config.yaml
num_hidden_layers: 11
hidden_size: 640
num_attention_heads: 10
num_key_value_heads: 10
head_dim: 64
intermediate_size: 2560
vocab_size: 17054
hidden_act: "gelu"
norm: "rmsnorm"
norm_place: "pre"
norm_eps: 1e-05
positions: "rope"
rope_theta: 10000.0
rope_fraction: 1.0
qk_norm: true
attn_scale: 0.213
bias: "none"
tie_word_embeddings: "early"
parallel_block: false
extras: ["capped logits"]
init: "normal"
init_std_qkv: 0.0241
init_std_o: 0.03
init_std_up: 0.0345
init_std_down: 0.0345
optimizer: "muon_variant"
learning_rate: 0.0126
beta1: 0.95
weight_decay: 0.0
lr_head: 0.0054
warmup_steps: 57
schedule: "wsd"
decay_fraction: 1.0
decay_shape: "linear"
final_lr_fraction: 0.0
batch_tokens: [32768, 65536]
max_seq_len: 1024
doc_mask: true
train_tokens: 780200000
max_steps: 16965
dataset: "wikipedia_en"
Each number is 500 + 40 x the weight over its row's rms, rounded and kept within 0 to 999. Layers, rows and columns count from 0. Numbers have three digits each. The size before them is the row's rms in percent of the matrix's.

# layer 3 attention query, 640x640, rms 0.0241, rows 362-383, columns 240-319
105:516499539466463517443438501469431542523558514520495496535494528533537451458520520417459602524470520497524488482524453533536474522541535499465512456445464565572515455535443513498499573481443538453551469442481438539581488486491464530496556531
105:506537506540494541465432514506413504528441509579462558546504536549402513464570506493514523496480526608513444515471511485511495489483512489553539453506486497480525434497561502471524534466473545486501486552542537521601531512479486555463507513
108:552400522448459446484546546483497505522462429436469551470526469550536553564471475424467508533500499485477488537418473445460475550644544435477530546503541488478446467547458587553492551524466460522519492520512556531477501480467477528513495506
102:489491492507551467544464547478458443498467489509522535503472561493433503501482446524521424531492538493532420406444554455526475483549518514398466492481492540425483494528554475466440555518475455541554453495453406522404503473510499476517614458
107:535515508504548541464496547564445522449482527438521457510544501487554472510552471508550473494497484490485504545567474481499438497455513546455474517482540422535532460519495506427598473583543530518453554587547460525437449479525475542558492522
107:519475519509487576497525526546456524497477529503523547509519412502499521500514437519522512574523489482551479559526424519472540516445512500493518503544579488490525446489489558493505433488477533452433491513473492478483449559490439515461543559
095:477463504505559472543512494545453534489463516522542459449397530484530596523554478502494471519516550534537504533510422531470462489452503580546551507496517534494488532533492444529514489462414475488496533473526509505488510510497441471541417549
106:542522492506466546533460500431527477473511468428549509480422466544489487539560479471502457522527504508494505508543575453481476487544531518498463477368492564499474456490483568527524466513496529540484478507455546574546516519579526515559524495
104:492542455504469457460436506498447494455465448496509559536507542531521452431487510464539521456427510509511507524487496526547515458547453488545514513551496469520510504488525515488420467459448556488557561513559565449499504493495564463491528498
105:589501472472497507516518549491434493499518438490466524496487507463539525545482514482505489460493520540533479524502504469535479484546488536478451477498486512496536515479445519520514544499430476471495519477482571480533476514529432507501545452
105:520494482493565494548557551479430512543518524477539512520506501558469453475475467525452482431463529406497562475480514503470445461469515496500552488468543569544437561485474500512429508549436503475460549545529531500497472508531520483522538463
100:545481459514412547527528490519412485561476541472513571486616544514566515414482464520480538538497543508510457418515523547487479592506502496458450457509536516470531488474460415566476444427432555479462513511465493437528496505461492516530538502
105:520487417430570565522473546482481452409486463528471574509520506481510535450496474493480496515498502517462435430564471486525449417485523415513483480525575519470444508529540432502530484467428523525482514578485469461394501514487516482493494493
100:512440447525504503478474496540505478512489520547483607476511499504513526510519539552483431489501490529507510459515554498487528528490538540456482479449513513554503530461402520581507497493537539492604523486534531544532498484470498518502499491
106:531433559467492479507559584462440509498489542587468478495546488512562463498450429530456552417398533449490523436493448481537434531475454474442513518422530537519561485469500454426454575527401503549509439502499490549485445483515485568519500408
100:463550502451494492524407501449445495510552501500452564527538467567453516503557511519453525505520541469524576553442499501506524462502493482489515493476489509497567560485550510531524503454566505412491577482568514525578447508475452496486535500
108:501552519557530517527430546503485522513483485543488473565543482457504458465530437551450508407500481555480423585513444539492526565541523526516487485542444533423530484483513476470504558562518539597488504478484434519534574533460497520556495527
105:534508521554483464531463447550478429503479489463534573464564495532457472527553482436569530462486475418526460479509540456529530431534457530489469574580557413489548526533475493552564462508516596509411564490515449454519529494475511482510551521
107:469594509553465517492508501539475486529484527517465498538581499503509550525567538395461478527476547396478492545517568440478593396502469507553474554515565454509607493493536416507527457499503415473468460497540487533527422513547510512542468581
102:537510493449510544567484492526421589465488446515405536549511419463535435494566466468443467461490439532537490486452529530456518542517552431518478484488526525461517502475425484540526460523531473500505484516514493506521495460493452557516522450
109:560513503483542513529508532453523587476528461536524530551497553571509541492490523528490509485537558531474483438509496462485487468411457488480462523458505504449569544489511501621475532500484502504505559444531549564520463444579473534453577463
099:454470518564560458511521456434474496427516478541481545487456529609534468538533512544518517536526537448553532451526523423518482507489530556542524505567522552507433486490461478502445513521578507492472498504501466437488454482498491526491550528
# layer 3 attention key, 640x640, rms 0.0241, rows 362-383, columns 240-319
098:523523496518513498536525563497501494527473537471570523485482474510485527486565483485424519487585437400473478493421507516508489507446544490603533464517471511434427526529526504565463448545520448433546512497488501484555511473520522482525526546
105:550373523453484480530478544525555470431617504545486524490406505472525527510461530473455477482465566475528586518539485482499501514468498490465523513505504477476413493464572521567490466498480486527520491531575377436509413553507515555493499529
103:574496511505466497468502462487484462490460434528475498534433515530461510516396520524503494497435493535525552534532477491464549514437447566461453512500487481536454458470488480475483471435542444583534496483445484521406380481495527515461516467
100:574488511527502564433544496505606538484508437427483451490485496451461437514477453452582495495490461478503527523467514513542575541482474480577505511552525511473430489502476533527452486487438471506518497529475513447497517509541450436498446499
098:426443511486452489474486503567558442485489461463459505566555510520503465449491544455493503518504572510542498490505498505502524520461516511536521509534492539475538463474493459451469502468548543521503527521505486509434535516561491515524577434
108:487442500502464514468462441525505463464550494543442488501533493505493447576496484532446565495450449525554491469490499563512506520569468468567520446511514469486448469511512526542469550431505472491437482558469480522473460541561467511499487473
100:516524463497522497500505558458483548532525521509491573524512483475582510430521560569480444443476485468468534522465433553491547499540401477405464484469497500546522521489443572523452494451482548483566525543483529479501454530446470481501533497
101:581494452502493485514510502539585465434464504481472492507465455434430446488508481486487561542477508491494456472458513534497498517499542512542484499481518543464632520519434475509513476472506538535465522509492408507470556470490558520510525475
097:469497509477455563474479515419512509439557527519512526442503520427571561522462495500495548420524456552399517583550518479518417512505454509488470510533488477487529518469481462513571500475498516471552529499507507525471501492529454476431492537
096:545515502500496489535502468482525468501411455438541467520535462422507533419533459578571465489529466572529487476473535465537540550471457493496486442524476556458499504543464486517545467454520506508519534535534483541460480418462531524528422459
097:435501454445478465478554508512492498527464477570461537458434489540459482529472539482545566477573449515510590517442491467544476476483531469571478512509550429606510530511448469553451498435445491423530421480455473497445431523511521512579524485
101:500521501583522489494510507459514459532456514500502502540433517561531530502434526523477518412437506583527526520488473522520562447456493555506516595454528480490466428528507506500540536467534479496481442521556457542451465509504453468512526576
105:443565454506429520519534502512416535510443492501475483532473513517528432490514470534472492486494566491496540461487447523442511568441460481516481552511499458551473515562412536506520456485508448473489600548491447508531506545509494475521492446
102:505555507558473521489475410522503507510482493484484446562485479516469494461479515529492536522416503576524491476516467581511485427543489466493437502454462509477544437614545492479505598523560509494435505530510541507574529491532449522474501536
100:460523476571523486458531474551453424504445460542559531547443512469490480587493466536536482558522411431522527485528500460539442473442463523519437431475543474434521515449468475513571482532480493548527511511563418450454496529470519522503459451
097:536516464530527492513564514463483564505516500499513539432500512431404491468493483515527501525503521470539518517491487543510535467452441527533503488543450485514568502492465494479527523542596472490519583460482538612532535493538470494516508459
104:426540510510527542528519521497575537549520523489451511462494448512481519503601535457553490523583487537507552514479476465479545513452561499591576521499492517466598471536540463413526551553528524441541489539470527541512517508516492455487504471
102:517471497567466540530479474528595436420510492500531506551472475480506498493477426489572453469467475522502445467510457496523519565510513582432432436514476555439535551469525487466477488435573496495486451453519517495559512541534498477467573560
109:490495433582481594432462464459597516509481503481543519413511471515462492455474458457466463494539475500500470536536450473511453529490561547442574551500437506488539500531475581500504562452536511450448492546485400478511515547475530559501549515
103:487538542508443511469529496466615537514443549454483493557544595591460462548462535463506380528450554456500501538491539476477459442508503506539434459479533508564502507497463457448561477521509509406507512474516541506495479524502524569547517543
096:541521518491495435481530445548446462475465531527484528472492502462524498531541516528511526451520505477461518465513452513521606512493515542559482453473488491519445514466520528512480526477534488413537518366528540494508530495498507564489468475
096:552455558481452426477464531483536532561400475554544548446549518464501478447448455576496508457475473497454492405484532511561529527503481454540484455474423478525522516495505574504482432479513448507509453563459490502477453507527433431540479465
# layer 3 attention value, 640x640, rms 0.0241, rows 320-338, columns 240-319
102:522471489505496523487471470561495513532400496446531526487507562536490513423439532495511537527560562480468552555436503416485479462489540476452531539459487588571584495453529510390500478479531440570482511503466509552493523418535467453466493547
099:455485538568450449456490429528491581531509481500563512511491501453506542509424494385454549494564491532552551505508509483506551424554501494447568548447410509493492485459533597566547519518529533483551510485581500562549560505556451457478553576
106:450493577529479480452523513555495522474458442469493535521529546523558542473534423472492500505579474511505553509515529471545525556493427552518560529481475516517429531528487485505527539525512532476467493516549476582492552531510527509420436500
101:433492547479537496506477453539440414512465538455518526531562483467488506410435484564510531484455473416526507485486451468502450534528569417492450540601511435472561544493490465429493556520470482463472500494484519566503436531545540427529511544
096:484474566498436496418515405479468487505546416509476514500441477450510532506483560535517516463427525501403547559535536482556428481525466477501510515558505431462548512496432529529593477542484558553498548521549476453519497519506532476482556499
103:515520538498501505499472579516539459525452482469504505506427509489521492460534406485519531514451484499461533515528478426535522548504480551523473485542534498480491509503559470491546475507474561478482494524533554521514595530519508443470496484
101:522518480526561506507553555500517517477538530535531449521439573582521539524495502490492493479492411537573486486524500475413501521557504483506477525518470491575481558533498504479517562467468489493500482439535526539528523536487532523481505429
097:542520526527504552503492546537470492495415505509527515454549571507502514529395487539502474508473423488487439482556487538474504580424535519554586437471461470575507518463489446460498487516505410449540462515503585515387538553527439522446447454
104:438505501542493465501471499515587527531474556530521548492526462466499493557554462479431459471526522503478544529500503416434466447504510569514523486446430498516490498572447527577485588545571559540491501435482499514504548463526457531453547497
098:539567559525518508513458494546461506471527533472550596459515518436504452465537498510461449514448546532503355438603509508527541565434480462491546445520505502491466541530502499477488498489516548513422455545560546505422468463520491542526493500
102:437493488454498499519446475528502565458470499466581516490443427491530496589480491451495545451467534440579471547562551520529521465525547516468505512507500602550473513548581503502573548463494504410446518556539470553555519499499523506605525486
098:568522520468446464521459473479542548467453470567505495611470488492537472511544481533471448527547549489523547540528471546499417476540484483443477526486501457471490498512465487540514496544508506478514456442490534432569584535445553452478546459
106:503555453484455534471502556551490542453554491505555561455538482432491524567507513537498595549520520487443532539498498515514443523520530537512455545477561516475491520487553473545542489466514484468484508448465481508522443485472511557563448527
105:494517539491456544518384487460511497486496554519479458499500406534460440537544569490508535468491481451492471453464500503502485524465443468463501464502445496487483497515543489481547486551527545510492526542492588465568468550519505520484549509
100:465455507506613493526533530507569440476465522513532483497448474494447517503512459493502534520524485488455519503443526479475556497507530462524507531443502494545528495470509493524522464500489545511468514464513525553478489451514495420480474458
098:483454573502520539473499442451531528482487526577447508520335479466609498471473481484486530572455463557504465459537516558487509492555539490484543505492409559475482490434486524515536463488487557528533490575508526459534486511501522505467472514
101:478528509499448489466494532446491531483534541496605522455451446453480526524478457480529474527551578538519513501538605528418567561475514532444528471490509514470494506490528516465499527536552472496510484519455478524439561477543521520516480519
099:562449516468459522486562507467458515439501508507501504424443517499464541523496494486501479468406417515488515475511433488568480517476538553426404559526536438428462442482464475511510516578533482512495361526545540485512522507470497515483520534
101:491528548497489478553517527486498507481471496488504500418457469451555507465546454539512493539535481511473484512529571503492517493453468520400483514472521489515542496572442487547533499585533528514516560513502472517496513480493589521495495433
# layer 3 attention output (transposed), 640x640, rms 0.03, rows 320-337, columns 240-319
099:510593506462566532500511481502528461519489526447462487517582501511521458434520503569429535458494507514514508518549518557472501486576441606458511504533443460508555492512510517557500502487485488492533465508474530495500454511510505477493521551
099:472526517474456532549559444464531510431515508515562505510473524597480499548491520440505494570522598500477489454532456467493478500456542472494543467561490543480486545517482544531557475526507549501456532558511481534511489470493481556465517432
105:399510514563493479502475481437466517506503524499468453500456457497486518499466507431457501523458504527464489456452527490481566451446556504529580478491436433557481535474472444468572493541462459468415483500503551508572499456481466381500526480
103:551454501512442506543482516495506476519468494548454544525495488545511510474533541522501484438494540538573471459515409569524534485454526399424499452499470469545543502512502470584517465541568439518526504585534563443615550534520529528502521503
094:449561483427453509455537475499510561528536470514502423567523446553481544488534541517416523457422544538528510477478498526515509540535548520579494548534479495452432499446470525526555511527540564444497521510479449457518479539491494530513487475
101:479456492581506533437513473538516465524517527546430527481519515531469458483534486522508506612529526436505511463548531485513533451501529488537433519506464552549438501490486478440485599531564554546534452511519563531552444494518482494498475496
099:479401438480487543501563567558513512564588521598473498447532533579553463476530491525406520398504545526475618581462447509461574495537446470481492553478484524493494493524491476549550469535457556468537540487491457521447482527521495514436500535
095:478446511511517451472479500538534491534578539553493507551507408518488426482518506512544501513493501496456531497486609482547477512504532512425564534514499481536472532489523486385558551450487494455421507443444535542453477489479595534504548496
104:490542494523489503438456467515546571488459477450474422496497549470494509438453393424539492485474462497567460490478518589516472485576465468463519470477554522456468493514496511487549466612460566494497484474477494439449489471511522499518442430
099:531474451441510393484524493463471453533518491512458497498484338444493490527501504552485504545431532470510511560465498412510510582530432540514499533519529459516417511522517529522509485497519494572490473496549485521483472522544558525567463535
099:565498596423542511485473427471518470505467449495495464474478492522463526511459476598517437501444512410488509493486496554490462485473509608568544534463522430606416471552474455595461487496429503509486554574464512479507452510451515540588525527
098:493589486402471529468448465484455507490540560448446474486567459561516431495485517510451501517563536549453542483477541572507489506548493531429421479410517505454569468508518448509474511529495522536498495507482497531516475568528461492475471485
105:456492559546471506542497554547449562534470443501463424530582506491517535503494520468454492431574564446509494454458416446453480538483471487474554556455521553503543523466450503499594505485503492525552492432514488498480468481466596490506450545
100:505442443455439528450553491452562524523531482471392499500449511516515476501481523512474474563554511467442556490476533477482471469491491504456432478558512467497529495535467483484480547514491512527535553463568454524436476530531489526481510478
099:445483546538447581529456543559475493533490532523459525475465550494496465544541488493445523518466524483517545511503507521444545528562517535508465472462527509505477519422509552500419519428533465506439433475509517485502544526485548472441520491
098:464489529572436501448501562517426440506596503542539580477486496496454512554497560517510535480463478461503567492491529499494497541529457476379475515525438486512438474427517468457548536483454532595448460511530407459480483448459505478544446515
101:494589481444454463576468481448495548537549484458489496523547532514456530490486539541460553468465497448525452435519519549511468492519577484514519483527446569487544532428435489494478496525485499530487497506562509467564509508533508532462447429
097:509405484533578473479546528470487465537511472548444455521537467440505449486477493535524496485438472485451517504517425555507518560461460439542553478559447512474530475421556468472492497544466501552520511515576472463580497507489478509509501497